config.toml
n_layer = 11
d_model = 224
n_head = 7
n_kv_head = 7
head_dim = 32
d_mlp = 1152
vocab_size = 512
activation = "gelu"
norm = "layernorm"
norm_place = "post"
norm_eps = 1e-05
positions = "learned"
qk_norm = false
attn_scale = 0.177
bias = "all"
tie_embeddings = false
parallel_block = false
init = "normal"
init_std_qkv = 0.0267
init_std_o = 0.00568
init_std_up = 0.0267
init_std_down = 0.00251
init_mimetic = 0.7
optimizer = "soap_variant"
lr = 0.0014
beta1 = 0.95
beta2 = 0.95
weight_decay = 0.0
lr_head = 0.00906
grad_clip = 1.0
warmup_steps = 200
schedule = "wsd"
decay_fraction = 0.561
decay_shape = "linear"
final_lr_fraction = 0.0
batch_tokens = 131072
seq_len = 1024
doc_mask = true
train_tokens = 419300000
steps = 3200
dataset = "wikipedia_en"
Each number is 50 + 10 x the weight over the matrix's rms, rounded and kept within 0 to 99. Layers, rows and columns count from 0.

# o: layer 8 attention output (transposed), 224x224, rms 0.0691, rows 30-31, columns 112-223
# v: layer 8 attention value, 224x224, rms 0.075, rows 31, columns 112-223
# q: layer 8 attention query, 224x224, rms 0.0951, rows 32-44, columns 112-223
# k: layer 8 attention key, 224x224, rms 0.0797, rows 32-44, columns 112-223
o30:40 59 61 36 50 59 52 29 50 46 46 38 28 46 57 39 56 52 28 49 55 66 52 64 63 54 36 40 44 52 56 42 56 52 53 46 56 64 53 44 52 37 46 56 37 50 75 69 65 34 35 52 42 51 30 43 61 50 55 59 46 54 41 43 49 50 41 47 56 26 62 36 40 55 32 17 66 64 66 48 56 31 49 55 52 46 41 69 46 61 41 49 29 51 67 49 57 65 67 53 46 56 60 44 80 36 41 43 47 75 41 32
v31:46 66 62 56 41 48 50 54 62 63 51 42 47 38 28 29 58 61 56 69 61 46 49 30 48 59 66 57 39 46 40 35 45 31 33 51 61 51 71 53 56 32 45 69 37 55 68 53 69 52 71 44 53 52 53 57 60 64 38 59 55 56 51 54 43 39 52 45 72 13 52 60 48 50 50 49 74 38 68 49 23 40 51 33 64 52 39 34 45 63 60 36 54 36 67 39 36 58 59 63 22 48 37 32 67 41 56 52 52 41 56 58
o31:47 52 52 27 36 34 64 70 48 43 45 58 38 34 40 78 51 29 44 55 24 56 64 42 52 36 49 74 57 69 50 68 44 46 62 47 62 54 39 49 42 56 44 38 43 50 44 41 58 52 53 35 52 37 59 49 52 47 69 58 65 57 50 68 56 50 47 51 53 80 56 44 56 45 32 45 46 58 16 66 36 71 63 55 62 45 72 48 48 43 58 71 46 64 37 55 31 42 36 40 49 60 63 41 53 26 62 39 46 49 64 35
q32:45 72 42 51 74 52 51 38 36 44 50 50 42 22 37 35 38 51 72 45 45 51 43 43 56 48 48 47 66 59 52 64 50 74 32 36 53 67 50 51 47 43 55 51 51 52 41 66 33 36 48 63 44 60 56 60 32 51 56 63 23 46 48 57 61 60 46 69 56 64 53 41 42 63 26 52 42 43 61 57 34 37 52 51 46 52 54 51 59 53 63 57 34 62 33 35 31 41 58 52 58 69 41 68 51 32 76 58 48 26 59 40
k32:52 60 43 41 63 68 36 54 31 51 53 51 47 41 39 54 40 38 35 51 49 62 57 44 59 54 57 46 45 57 42 47 54 59 53 35 64 42 55 72 65 60 44 62 58 47 37 59 41 49 44 63 46 51 43 43 62 46 57 58 46 42 51 60 62 60 68 56 48 83 37 57 50 35 28 45 51 52 60 65 53 26 55 43 54 50 45 54 46 63 54 53 61 37 48 45 36 37 37 43 69 57 60 52 59 39 37 62 49 40 56 33
q33:53 36 73 54 65 47 38 69 43 34 53 60 65 47 39 66 42 47 64 47 57 37 47 62 43 48 56 46 67 43 46 35 35 52 57 50 57 44 37 50 64 43 50 39 55 53 49 65 42 54 61 68 47 67 52 64 39 36 54 47 47 68 57 61 39 65 50 42 55 45 45 60 45 50 32 60 57 53 48 35 50 51 57 65 42 49 60 49 45 44 50 58 41 60 48 54 38 59 47 42 53 47 49 58 52 57 76 45 23 56 63 58
k33:66 43 56 71 51 46 33 71 37 37 58 60 58 38 34 44 44 54 68 45 27 30 46 46 42 36 52 77 51 47 54 39 36 44 59 47 63 44 47 40 48 54 62 47 62 55 52 55 49 63 68 63 62 69 63 53 32 49 68 47 37 68 42 48 41 58 50 53 41 37 59 40 59 43 47 55 48 55 38 46 53 73 42 54 56 50 50 42 64 50 50 52 53 49 47 61 42 54 56 42 62 36 42 49 50 50 60 48 39 37 50 49
q34:73 56 73 56 31 61 43 57 46 43 48 71 20 54 50 53 48 45 62 44 48 58 46 38 36 55 31 44 52 58 51 41 68 51 44 51 50 42 58 48 67 45 33 40 69 56 56 71 43 34 60 65 48 63 43 49 55 40 41 44 43 59 62 47 57 53 33 60 60 73 44 39 49 31 59 50 46 36 61 63 35 33 48 59 51 44 49 38 53 46 63 54 56 51 45 65 69 40 57 47 48 32 61 60 51 51 52 68 54 49 46 40
k34:64 47 62 23 39 49 49 35 55 52 64 54 51 51 34 33 67 47 62 30 41 42 32 42 55 79 36 55 51 36 52 31 49 32 47 53 55 62 60 49 43 39 57 34 66 53 69 52 24 49 62 56 48 46 61 61 57 49 46 40 42 43 50 48 44 56 49 61 43 34 50 38 65 17 46 46 31 42 46 46 58 43 45 60 74 40 54 51 46 49 72 35 50 47 34 50 71 46 58 50 39 45 57 49 52 59 53 55 48 63 44 62
q35:38 37 29 60 65 61 52 59 43 58 53 36 60 58 41 52 42 61 35 62 51 54 66 54 44 42 62 28 51 58 60 61 45 48 50 52 53 55 66 53 63 65 55 25 39 68 51 51 45 41 60 50 53 74 56 42 37 48 48 41 45 32 41 49 65 54 41 53 41 55 61 51 43 50 51 38 45 59 58 36 50 51 45 44 64 51 41 45 64 46 50 35 42 51 47 52 51 53 49 53 42 46 61 36 32 26 47 36 52 41 46 63
k35:41 38 51 70 75 31 49 49 63 57 45 65 43 51 49 50 68 67 35 60 54 39 42 60 67 48 53 16 65 56 68 63 49 51 67 50 36 46 56 56 47 67 51 50 33 59 51 45 56 44 43 61 41 59 60 38 39 50 54 68 49 60 44 19 71 48 47 43 29 27 62 46 48 39 56 48 62 29 66 31 31 53 29 55 78 35 59 39 56 45 36 36 51 54 73 48 56 52 74 50 55 56 54 30 35 61 42 42 54 56 32 70
q36:62 44 29 44 70 61 36 57 52 32 49 31 43 41 72 23 43 39 55 48 47 33 63 53 47 53 54 57 58 55 39 65 47 39 71 37 57 37 46 45 40 41 47 43 41 53 40 55 63 45 58 48 53 70 55 50 28 59 44 61 40 61 55 55 46 64 44 53 54 48 35 54 64 48 33 53 44 52 40 40 58 38 60 51 55 66 43 37 48 46 47 49 56 57 50 56 32 60 35 46 55 60 59 49 48 57 73 61 39 38 43 38
k36:49 39 22 36 64 50 51 56 33 39 54 63 40 39 55 45 35 55 43 63 69 31 49 47 67 58 47 26 53 41 45 58 39 51 74 37 48 27 57 57 48 46 56 39 26 46 43 61 48 46 59 57 64 49 62 40 44 61 42 51 53 45 37 46 70 65 60 45 54 46 32 39 74 31 48 52 65 36 48 53 58 26 37 37 65 53 35 26 39 53 58 55 50 38 70 59 56 67 46 51 57 74 62 60 49 73 47 49 53 47 47 54
q37:58 50 43 74 39 57 51 29 35 40 50 53 66 47 40 53 54 28 47 43 54 42 50 54 37 53 50 42 76 61 75 48 72 46 58 33 45 61 48 46 59 52 50 46 45 48 42 58 58 50 59 48 69 50 58 62 48 58 54 45 53 46 52 50 51 55 48 83 46 36 46 33 48 61 44 61 52 68 36 47 48 50 37 53 78 44 17 65 57 47 36 60 40 47 32 52 62 52 40 52 50 55 51 43 52 54 46 48 48 46 47 47
k37:51 59 47 68 25 54 42 50 25 38 53 45 52 60 47 75 45 26 39 47 61 62 46 66 62 56 40 47 63 51 50 73 63 45 47 58 52 54 40 41 53 50 24 69 52 49 44 54 54 59 57 55 51 56 32 55 70 45 59 61 42 38 63 63 43 73 50 70 49 46 39 53 37 56 26 62 55 92 45 60 57 29 42 51 45 55 42 47 62 61 33 57 37 39 34 66 43 62 29 65 42 33 61 43 49 26 48 46 45 26 40 33
q38:71 33 40 43 74 38 62 46 63 45 38 59 42 38 63 52 61 30 59 39 59 42 42 57 71 41 55 53 38 69 59 60 67 56 19 43 47 48 36 68 54 59 39 64 66 58 53 41 43 42 43 55 62 50 53 42 45 65 57 48 46 68 37 31 36 60 55 27 60 44 54 47 42 50 57 30 72 67 32 53 28 67 32 43 50 64 54 61 51 23 53 47 42 36 66 58 50 53 38 46 41 65 61 40 52 40 41 63 64 49 48 47
k38:56 60 55 43 56 36 51 68 69 54 52 54 35 45 53 53 48 50 58 35 52 51 31 44 54 33 66 63 33 61 68 54 59 60 34 42 61 66 44 52 42 50 51 59 60 52 46 36 34 38 49 35 66 59 62 57 46 54 36 56 51 61 39 55 35 69 48 55 52 46 66 40 48 54 49 52 57 46 43 52 44 80 43 43 62 43 37 59 45 45 47 63 53 43 54 54 68 57 56 44 41 58 33 49 60 32 61 52 70 62 44 58
q39:57 51 48 70 64 37 46 59 32 45 57 45 51 52 44 45 37 46 50 54 51 54 35 54 64 54 56 39 67 52 50 47 58 54 54 58 72 38 65 42 25 43 56 34 55 55 61 36 57 51 45 67 62 39 37 40 60 40 44 41 61 29 46 36 42 45 42 37 55 50 73 45 50 38 42 41 50 53 35 60 35 58 56 51 50 38 40 60 52 52 40 50 52 37 49 40 44 48 59 47 51 45 49 42 49 40 37 57 57 52 42 47
k39:57 50 77 43 59 42 52 42 45 54 59 33 43 53 62 35 50 33 58 37 50 42 43 50 49 30 54 54 44 51 52 41 50 49 42 66 69 49 40 39 44 59 46 44 68 50 63 31 50 53 58 42 53 40 52 40 67 46 47 40 55 49 60 62 30 59 44 54 46 45 70 50 49 48 33 62 47 57 48 27 52 70 67 65 49 50 44 71 49 36 53 55 45 55 34 59 54 50 34 50 32 41 46 58 44 46 50 64 43 34 49 48
q40:46 55 46 40 46 49 63 61 36 38 38 43 50 50 52 51 44 45 58 45 58 56 64 43 51 53 37 44 51 30 53 31 40 49 58 71 33 53 73 74 42 34 71 47 36 53 43 51 59 68 51 43 53 34 43 60 50 40 52 63 54 45 40 64 29 65 36 51 51 48 62 57 40 41 41 54 58 64 37 49 67 41 69 41 42 33 55 52 44 76 28 48 72 53 44 61 37 33 56 31 50 26 59 47 59 48 57 57 35 57 58 58
k40:49 35 40 46 46 44 51 44 38 56 39 41 58 53 53 49 38 53 53 60 45 60 71 57 51 50 46 46 60 55 53 60 67 34 47 71 40 48 64 63 48 48 45 59 36 48 41 63 61 72 46 51 60 43 44 63 50 55 30 51 57 46 49 62 47 48 53 49 59 51 43 64 52 52 63 53 43 45 51 39 63 46 54 43 37 54 46 27 57 64 50 63 61 32 52 27 44 57 50 43 43 37 69 53 62 57 46 51 32 40 40 39
q41:46 47 44 38 36 95 46 57 47 39 53 63 45 46 66 60 61 44 41 37 53 36 70 53 37 50 71 45 44 54 40 60 65 48 56 51 54 44 58 44 32 69 35 56 73 47 41 40 46 51 57 76 62 51 58 31 41 33 43 58 42 50 47 60 33 42 63 26 50 53 56 61 34 52 57 75 53 56 53 52 44 44 47 49 71 77 47 45 47 65 39 69 54 42 47 40 46 72 64 51 33 52 36 47 53 41 47 45 70 51 47 45
k41:43 52 48 41 35 58 52 46 40 50 44 48 43 51 54 63 54 38 32 42 69 67 57 67 49 75 43 44 58 39 35 43 44 54 48 67 44 49 67 56 52 73 41 43 43 54 37 52 48 46 51 75 48 54 43 50 53 42 49 48 43 47 58 61 59 47 66 38 44 72 52 62 41 49 48 51 41 59 38 57 53 29 61 43 47 70 48 32 38 58 43 58 46 47 60 39 47 61 28 45 39 59 55 46 62 56 45 57 64 42 51 53
q42:46 18 52 52 48 49 41 29 74 63 44 54 51 38 39 69 63 42 45 58 56 43 65 40 55 42 47 74 63 29 28 35 46 49 45 53 58 43 43 67 41 66 52 61 37 54 35 43 66 40 45 48 51 40 52 66 46 56 57 50 52 43 43 58 48 57 35 35 39 51 60 29 38 34 54 41 54 56 68 35 41 55 36 40 78 50 50 60 44 37 66 61 60 53 30 42 73 54 46 40 50 59 42 55 51 44 66 52 57 37 48 41
k42:37 22 60 54 46 57 48 64 57 48 59 39 25 45 60 45 51 45 51 49 50 32 59 43 36 40 56 80 36 47 47 45 59 48 40 48 61 46 35 66 59 43 47 63 44 54 51 41 51 56 50 44 59 55 47 59 49 70 44 64 59 51 43 60 35 41 28 50 49 31 64 50 45 69 46 49 57 58 50 41 33 58 51 61 59 46 58 56 48 49 64 52 52 56 21 41 53 41 54 64 48 35 36 42 49 36 57 48 52 32 61 47
q43:40 43 40 41 52 63 40 27 53 43 38 53 47 35 55 37 62 71 53 51 38 53 58 49 53 52 52 52 38 59 64 83 56 48 35 51 54 64 42 46 37 52 57 41 60 49 64 47 38 30 80 51 35 32 72 46 58 66 52 58 58 50 53 50 53 54 49 66 53 46 48 67 49 38 65 48 51 74 34 44 43 62 42 48 68 48 58 41 57 47 50 49 61 46 51 62 54 59 61 47 54 60 66 43 51 48 60 53 51 37 49 37
k43:53 39 58 58 50 60 48 66 59 36 44 48 40 30 53 55 45 66 53 41 51 59 53 50 58 34 32 56 30 54 72 46 54 60 51 51 49 61 39 62 48 53 42 67 43 41 70 47 44 45 57 52 33 50 58 56 47 59 64 54 53 56 37 53 56 59 40 71 42 46 42 51 27 59 56 61 65 47 43 43 48 74 43 69 64 39 58 55 50 40 39 56 44 45 51 42 49 32 43 48 52 48 41 51 56 42 62 49 63 51 54 38
q44:69 65 35 54 52 53 63 40 41 48 60 59 58 44 47 46 48 40 42 40 30 60 33 63 53 27 54 43 34 55 41 51 48 61 40 45 53 43 62 46 46 52 42 54 50 65 56 44 45 56 45 52 38 61 59 57 57 35 59 46 58 47 50 56 49 51 51 25 42 48 48 51 43 65 58 27 66 46 59 39 50 25 47 62 54 29 38 52 50 53 52 39 40 49 64 46 53 53 47 62 40 40 40 61 61 54 48 42 65 57 25 39
k44:41 61 46 55 66 54 61 74 46 45 58 55 67 63 59 50 55 42 66 56 66 58 44 56 41 35 48 19 51 76 53 40 51 56 50 69 43 36 58 56 46 59 69 56 65 59 65 35 44 26 40 49 75 31 50 51 63 31 58 47 46 28 38 52 29 41 60 39 50 52 54 52 50 51 46 27 43 58 54 49 48 47 55 51 55 42 32 35 55 35 54 54 68 57 71 67 75 62 52 39 50 49 37 48 56 55 51 64 51 55 42 55